config.yaml
n_head: 6
activation: "squared_leaky_relu"
norm_place: "pre"
rope_fraction: 0.25
init: "trunc"
init_std_down: 0.0
optimizer: "muon_variant"
lr_mult_down: 2.0
warmup_steps: 31
batch_tokens: 131072
train_tokens: 903400000
steps: 6893
Each number is 128 + 24 x the weight over its row's rms, rounded and kept within 0 to 255. Layers, rows and columns count from 0. Numbers have three digits each. The size before them is the row's rms in percent of the matrix's.

# layer 5 MLP up, 1536x384, rms 0.12, rows 327-360, columns 0-95
095:148152143109162120148127087108096153141126152157159092134118133152177105130077138146167142149124129148105097100141143159123081115104088121131109111201102091160088132133178147161137101119146147123121114100125181108151164107120112120160106116130139134158139117152165109138094136117125174151
103:093144127066134137137148109182143105161116098121127106120134144133121079122131145156151152155129126115125147150141061105113161117172138144124093142129153139126110086118126102106116156132109095125161163120110118153097047108099109150163151131136073133123094154099093156144131115126113142138
099:089119109094136111132105094121111165125136116191186139140110124100115122143140147116093139114124145089100130110134149122143109105140153155087139161136122125081144171107072132130107143156142128091122122172091122116099131105150138136123151097116143119110165130112161078097127129149118113188
104:138116126117137110127153114194156148138119152109143113123125138109162104113086106141146155133143136145142123108165079108100105133142106156126125164113179149104148113139172090116127129113144131127094127123095072153136121093103110134127153143143115169108135131143109105127112128132109150117
102:119145149117106092170115122125121146121112123125069096132152146170089191106143112084093133179140136067095131123114155138106132102104122151146106167116120133147150162137148135149116108114138179091089117108126124137142140133068136146147163104139131161163144134141153099158187084171158120096
097:159101142124168105172153114113117146158113164156100131090110126158125130110081158173144131149122172104118143143125153138154140129104134110095135127089066108076116098134106085133133145129156142125104166111125144134104153153102147106146088176132121140141145088173144141127148138132130135166
090:155088119148125171123170164143151123152129114099110154132120095134120110119170161151118147081099119158142125164179145117114136141128108145113147148145166105133113146154159121141144121094139138096161131160151095139129147109124096141141103104120143103121099124113154094118161118131146170085
103:146141114146112132139144148094120156147132154117101155169164181144087146166144108114116091188131136090078127167123098114132134150091139134125097096158101053097137097134135108145123154128109126139128136120114114103147104122105123160105125107126098176103162151121133150135130109138125104139
106:099142084118151122117122105159142137098115129171112086126115137215113143164114154167145104098122204146152117096092162122128170113150158118133121110174145103087142111114108112093137152120146162107117120145156105164123119135114121146147119107098146157146121120069106102125126124139117157140
101:121144090170120125131095122140077110138139086123160154106173184129122141131111112122136129105121162152125124158137129124140114156117163110150151139163086155107184117128154117138164135112136137108132153104144109133151145072180133128104142131097116126139117158143096152137170125116092171143
100:118107116105179169117107130111141119137099114101166154114096129092161131148096105179144121108145129141128132113134169155135061123106141126159127134081133116170140173129129112121122137108160161142102139135169126168132142121135119132163151094152154112143139146112132134114097121147142147112
099:103097156150128131123086106117096167153057140128123120122100134081116113122131131112163086096153137147087125110122129130131131136119134105128146125106129152140098102121117111097171091130119120134127109150144159162143115098139140102134187115100154180151029146139137130123151140080160156157
097:155124079142149081112112165112095137156120119120084146138133136109116087110131129137134109118130146135111143126102130159099143126116133135183074110117166110126134157131141115151136101162144147113144142149120118123117126127156140123141140131094161141154172126096155120112099133171095123128
102:122132153115126096115109142112085171112127137123105148127182103131134169161153107109165127097121079134141118130148116137109120137147120130146131128122122074130128150096079052180153139110111123153116086147125106082156145144133092107122158146151145090123102109130183126115116166164137154168
096:105102116118113160113104090112112118124117139112153100098111093111127125134109126129134132112141142120123090117146108114159145147102097137108080073053149110160106107114137169170098121119137125144129088101123118119146138162149115093151128144157128107127099103122136124145116092123130110080
096:114112154111158135116143132150139093164117173139154110108142138104090162146128138146099138105104076114106142110142151138105094127125112124099141140104143093099123112108075084132101129126146115140100123131129105088134157100151134139114132172119114095113167119137121144152142148126086163150
096:141132099125110103118126179105120145125090084161127129155139103144134159098158159113087090151144102095163099092115101084125150130103136116135134130158105142080139103152139089074170122129152128118078087163102134161119152115128119143133146172115132176126130117123158188147111155135100108076
104:086138175119118144128129106084112117098168123143123128138157126091149147102082114124134126142154153201138132100120162125153099119065075125106139152113126138148132090169106111142181184112116143124128100111125122109124081120086124094108091110136119123108157124122172143134114147085137138158
103:111086127136115108098084128148136145187135191121124152180128154178150107150140100116109154170122151161130116123133128115111139125189120124120126126130167171100118173160150106136130120162082118086132121111121131127135157083115117164138098132109100158113104118099152139139117104115120128137
099:149207149134125137150169133106136140097118131122134113093158131171154141174178115129151122118161143128058157161152144109134134120116122095098089144111108099143164125126140117114100121106126105139126155151126145116118148150127115170100086121139098134152111124114169102186085118146178137124
106:150150156145148142099101113128138129119128148114092149105161118124126122124098148099092128100138135145086154164130052181114123183165120128134112101142117111097140117108140134126132176140131109138114106150145142110132109122137125137158112146089122126139133087190069125128141127133097108094
102:131103156115131106163097112107117094080130144113111121101147142189117123124094136077185141140115141105118128110121074136152084120081094161143122160092170099115102111108179164108145156110097142099092102126160135130142112150141151128153097116125102152141126102100122144092113134129129087114
103:137140061118126110093150150124120121173097137169120128137125115126130139102079142128114149140120103093128133096123140136108102150120118121164116140105145129151149101131150119162158083151118138120125104126136162148141151101112100051153103154144150112114121109137135112109151124133086160111
100:131119089126109145090128148131118111101107129125170126110083102112144127145160122077135112116153157124115148179131134124086119164104157092138113124135094121135095132130117171141107152105140149166138118099104120121110137138112106104132128163148148091096121155122171116134125173116061131127
100:067141106101122130103106133111140151103171129119101151123120148092146118188136096084119149117144154132088088131111138157146155140127184170127094140165092098101095138134181155128155164119135134142116141146152150153114145126131133126118111149122122152090134146132097151140157118128160136115
089:119117148130121145153130122108179107088160150154156110069121142133104107096122139124139084115158111118140188145157141166132113126148137118128154086120111140160129165145109127173159124137125150125105110103123135085104100081129129106073117134127103129133161165119177145130154122091133129178
095:129123164108160145138131106087146116108095105189097156098145149124131153131148122145123110095118151128125115102160142114099103179125097154122080132148163128100115117107148126103144167113122115124131124102154160141086127078168165141137133157096140148112088112137138133139112072142122153136
092:163144140139117129141119134110106111125162093138136140150121122160128169163138122099086166156130100120120161123127156130148133127125143094130149073103123127123154144136103073135113147127101144129077083102100141151132133136148124138145117142172109144066138136132172151138183193138118135104
096:133110127153157139138132139144112084115143120144125150088124145134088149110149111095130110108127129132117167132156147135151112138141113154113129156114157111138134069161108144128157177115115134141127160089134167138124125077112123140084116087095122109106125100108090141150103151135140131148
107:127124136140114127137107146161135156089117142152124152104119099114071116134144121106103107101101097145126154173120145130102117114128127158117095139139099104099130130103094126088152141172095081131138129150134144135115113162130096160144093138144144115148088114115155148151185144115128139103
094:109146128101144127115127122107145058101148145160135143126126115134151138160137143103156110160142143082064143145104121183137128173137138101066100132135111126146136123096118152091190124126117112125193135148185139088147071136130121128134122092137123122123159082152158146151129152125152135128
105:092096138160151162112157104101107125100122169166120152154117099160130128145107110123147099129124131137161157154135185117128147155105109108138149170145136146149116116104082161102107112107132115135131133137101117111165165115099122157132120082100150129119133139130081171132110157138159170103
091:121110125135167109112129132096118130112134139106125075139102129115152113109169145129149136090116098092063097092159139100161147129100130144175105130143163158137115098093124116131112132158163110127082120080116122141154144132147132115140115089133144133148093086133132150117105112120131150125
104:115138115155127120157153156134184169128100107108088116178125119167202138147147136092142122117177105122120120118124153083099132146171129110110157148130128148140134104107137136108111134124142151134136164092142146134151059111145181110113107131158101106115142122129106098148112134139126151112
# layer 5 MLP down (transposed), 1536x384, rms 0.119, rows 327-360, columns 0-95
099:114124124130108120128136136159113149093118091108123122135114160152153140089134093150092170106149133113124103142127108116154129116108161148131142169134146083122152122144093064128130128110094107122112133146143111131128130172107106115107171147129098092102135133164092129125173099155165099136
103:093129096118137120136112145102124135085128106153153097099111131111134154126168187127159138095102117080116129161128150098108170078142111111130108107110126122125157070127119116140155108127126124143153140131166121130100120143136102106159125137093162106169118143120111115116122127141120117136
095:154131144180112146116147137155128110182085135108111087111151108129127127127138088137127090172158126145157139143152124119088111122119096127153097095119109139166127127138176128168160137111128145136138117117115120143157099148142140124102163112144144141106078170136098128102133101090074124065
102:108176092114122109144126160118142138125157146144122123136111124127141118110104144123140160169130171153161120114156089115099095126156182135119128134112137112125134109141121131093131102137114147134102145129106093077123185131111149148140136102146132138162084189143141118137091109077110116130
106:112135161094128150161136121113155121088136119119086134134136154132092183117098164129108155121130092079110142161110093111118150144139104131112150168138122136104184162123067110133073123077116134143123120113120174141141138102126135122129132116112112110117142152111127144153143102148136117107
102:127130110163140137138087116129122140124131068134107131117201125100132101150150146147117123115099114137179146112158132116123158093122116109094118161102153145159113142149101148123127134123121110097123110138170124137155156129115147128118170123084137122110124128139141092120143098123169092138
098:138129083093138096143085123154125159120112073152093147112134158114133132132157150117159141087120123136149100151105130145188123147114141116111115115105187155185107124048113149122115152167150142153106112116145141094079118109118110133137114149146124116093141138142108104136101132111121104165
104:118126098135133086103158168115155121141097114144162112082080164147135103106086143092169160124188185141145115156156141124143155083075152151132105080121098134106184188090120132130166106148106132132131099160110133125141139117116170145143115140116116096153113113134076143160129109120094127137
099:142172110137154100114099095151115128111125139147113166144093141141123136127094149140084090136118138100134149131100173088114119108149123116142083109127084144064148110138180112133104146157115130073133124122147081178159136146140120118141119136107123136141152087139122106130158127147121125130
104:121098112137115097108114126124117101098099108131142120113161141148172160114122107132142164119112130097154124140145135135080118113105136130170137122128124124138089122150176124115161118126134152070137119097130111118135154062177102137124157101099085090070139085117141143129130148131082138110
107:201113133115124102140111105155166096120126112132164102097133131132160158095117120130162127124116152129146139086129136147141143149157129141125103147120104096143118135092157092108095130116110134109151180149119142141143143132155133127123124135122101131118114163153115142153125152106114116137
098:085127159186139104134086167144096163162164121096117153122146097157125152135138148123159103146141160123126147100125138163122137160124111128128142101090102063123111111153101120133136130100150136119106175108146119139109132138162125145120098164147092130134141066082137127121132146144143180112
098:144113136145120154141073124110128117127162079164151160079122101153127153126166181101142121110106140153130112147140108090134112074096114111131125155159112122152122143131121139129116095054138101162144141097133146172073127118181099104129123097123117157120114162138096092097115149136136173116
098:177108098110146115134116143107124166088121117113086148117128147093117125122119115133115154140123140146117125148110150105124146124147120127117110141100113160080131102121135137124136144138130120040132151154101114162173161126120177107132150073135156098132140136117142100157145117127131107089
095:157145136118180137124120121124124154098105143170108136123105162109132153136121105099144122144116127126111118134138126151113110109199142118116137096135119155132136126104113111106117085138128132136151166122120139145117118134113098139136114083118130095159125063114174182136129121136096121132
101:181114087144130105137138146108095137158180115094132083099148140116159113112155133141095116126118162122107132118166116151141127082087122160127107120149101136111095099126155125133122127133117134111141138116099130150074122113120134138111120129160131084157137198126138089121097094079111112125
103:151094120135183128112147126170123120128135182137113163101108157133129097101136109179189128126145129164084116096134161125129163101165117124162146140157130116146084110137088086110122145144125116098122114059104086114092172151153107174115123120143096131150109136147095148129148133094123127168
100:122138137124123136118142152141144073106117132142130163143119124117115118116109128170099138085156128133104126111157133144139168124124110115075138144073161101084122126207135138085136112120117126135155086130123129086184101167099140139111142156118144126139076130130110154158147113116167091166
106:134136107131141071150115121133170128119125136103142149158129158160129126176128143082173119159128124154158133149120115119124121109140117103134160129120151117103116154150189120128133076120093170089134099139092131153112201125131097152125114132130155123125168130163124078114124133115160131117
100:129111086121137121136124144105192117082118111106159159126098193151142137113098145130109135149152116150169112109141095157115154129128158163120162107119118157117128156138118142160125138083119128146132154072081117140133144142115099120119084126112137102140125133130081156119150167158086140132
098:148129169140156114136120136139142141100140151117164147129115127121148128099161102160109126078092099131125124109102119144159122149158134150146121107113172151141112095133113142104157136133161109121140120128168165080147153085139154137132085135078107123072089112160126113141120106133105129123
102:119119115143131137135131082131164155137086150124086121143145132105154106120122097121078122130116140126137156108138150081115115168159081131137115103090155122141136095109123099113111107136111119133156146162121135114113074106146125169166122094104116147136101131148146169115114142102147095117
100:099143146127117129114144135142151128117127151126113121114131079110163118129130128132141154115134157156128103138134176099077159162107147129097123119130085179128124158065116104123107137146126121125110078105097146110083119101097106132102141133155107156151087153107161146134126099141110101146
104:112157107112101184109114128075150140130119130117083108128108105106121130170141133094116133110114167110148138109104165108135126140154113115080142103125099152142072126131131127131114152100089145127155171142076097112119141137093088123124116137134181151137117157175112174099136125150121128150
094:172091162133154120130170116128117146142121126122112127127153132090132143124127139126144110131137135149106143124103121176100120128116118146132152117090118183138122136137147149143151149164169159117184123174155125118094117115123133153144137114116157142116134126158135125178148132163132138128
094:151156133128162088102132116145103152135112123139109105170136125131142122152129109124145179103111165151104095116111124121157173111080132155126127125121155099157139147151122093082104158144130126083143113152120116160143144130137118127144144132118157176158115120190096152114073112140117144103
102:122150137103086118086119143167148135131125139122165081123129123128129115156105128085151112154124190117137079135115097150121151127141135112188120126143139111148127132100145123122143122147116090154108116114078166110142096071104118111129115083157142178136115159170126149148089143136123145125
096:128147139109113147130116094127128138143123068153091098149126147103127123116153146128118127135125196157145154109170121143114121153127134092107082136090104094128137102113122132114129159113117137123128135133122110140091122136186092111132123145123164117130091147113125117122110137095144087138
095:118159160145141159140132119128122160138111110111127137161137134107124124145099121121107164159109099158167115140120114133067148123109150114127121094139143175107147202095127116144152111147144120103152053145138128150111137145155132143156153148163126105181109125186145161111124074120164135096
109:138138130147128173134122123087099165103110136114099142152109124119102126131117135086143129163103134123139144132166158129100133125142120152089155152133140118100105139140152125104139145146129134158121174156112133147097092147163127147192089163070133122136116110165123136175185157161135142127
099:131083131118129149113112164114123149136114093148108116122078154161110119085122142134154173146127184143127115113114132091172101096082149145151144105175152113134104092131168115176111151176161115176111114074136148142153145127095134143127138179084142140131114143117137130179087141108107106135
102:121117152137146099155124105132120160177098116129134189176159126156127081114116119081123103163092107150148170106123179129155146178110096156154167149158176127171160135104136083111148108126134115116124130112118152135182096106140127115136117166102142124130113096106079133121108115086122157099
099:136133101103151161108092113093147140138153122125108189129084125125099135097070100117088115154126109153145133135128120122128138114137123134140178151119175102151124141134143112124144094118107135134114161161131145112141148118118125165079123185120145125100129144089144132149172126154155126120
096:126130152147139118133146123133170158101089112112100120185084141117194070126157161133166130117129119125131125134071140092106190145115153122145076195118140135141128101112137127103122142094115147075160113081132122154106142135151146108111115111152113113105095113124091079141090120137134105168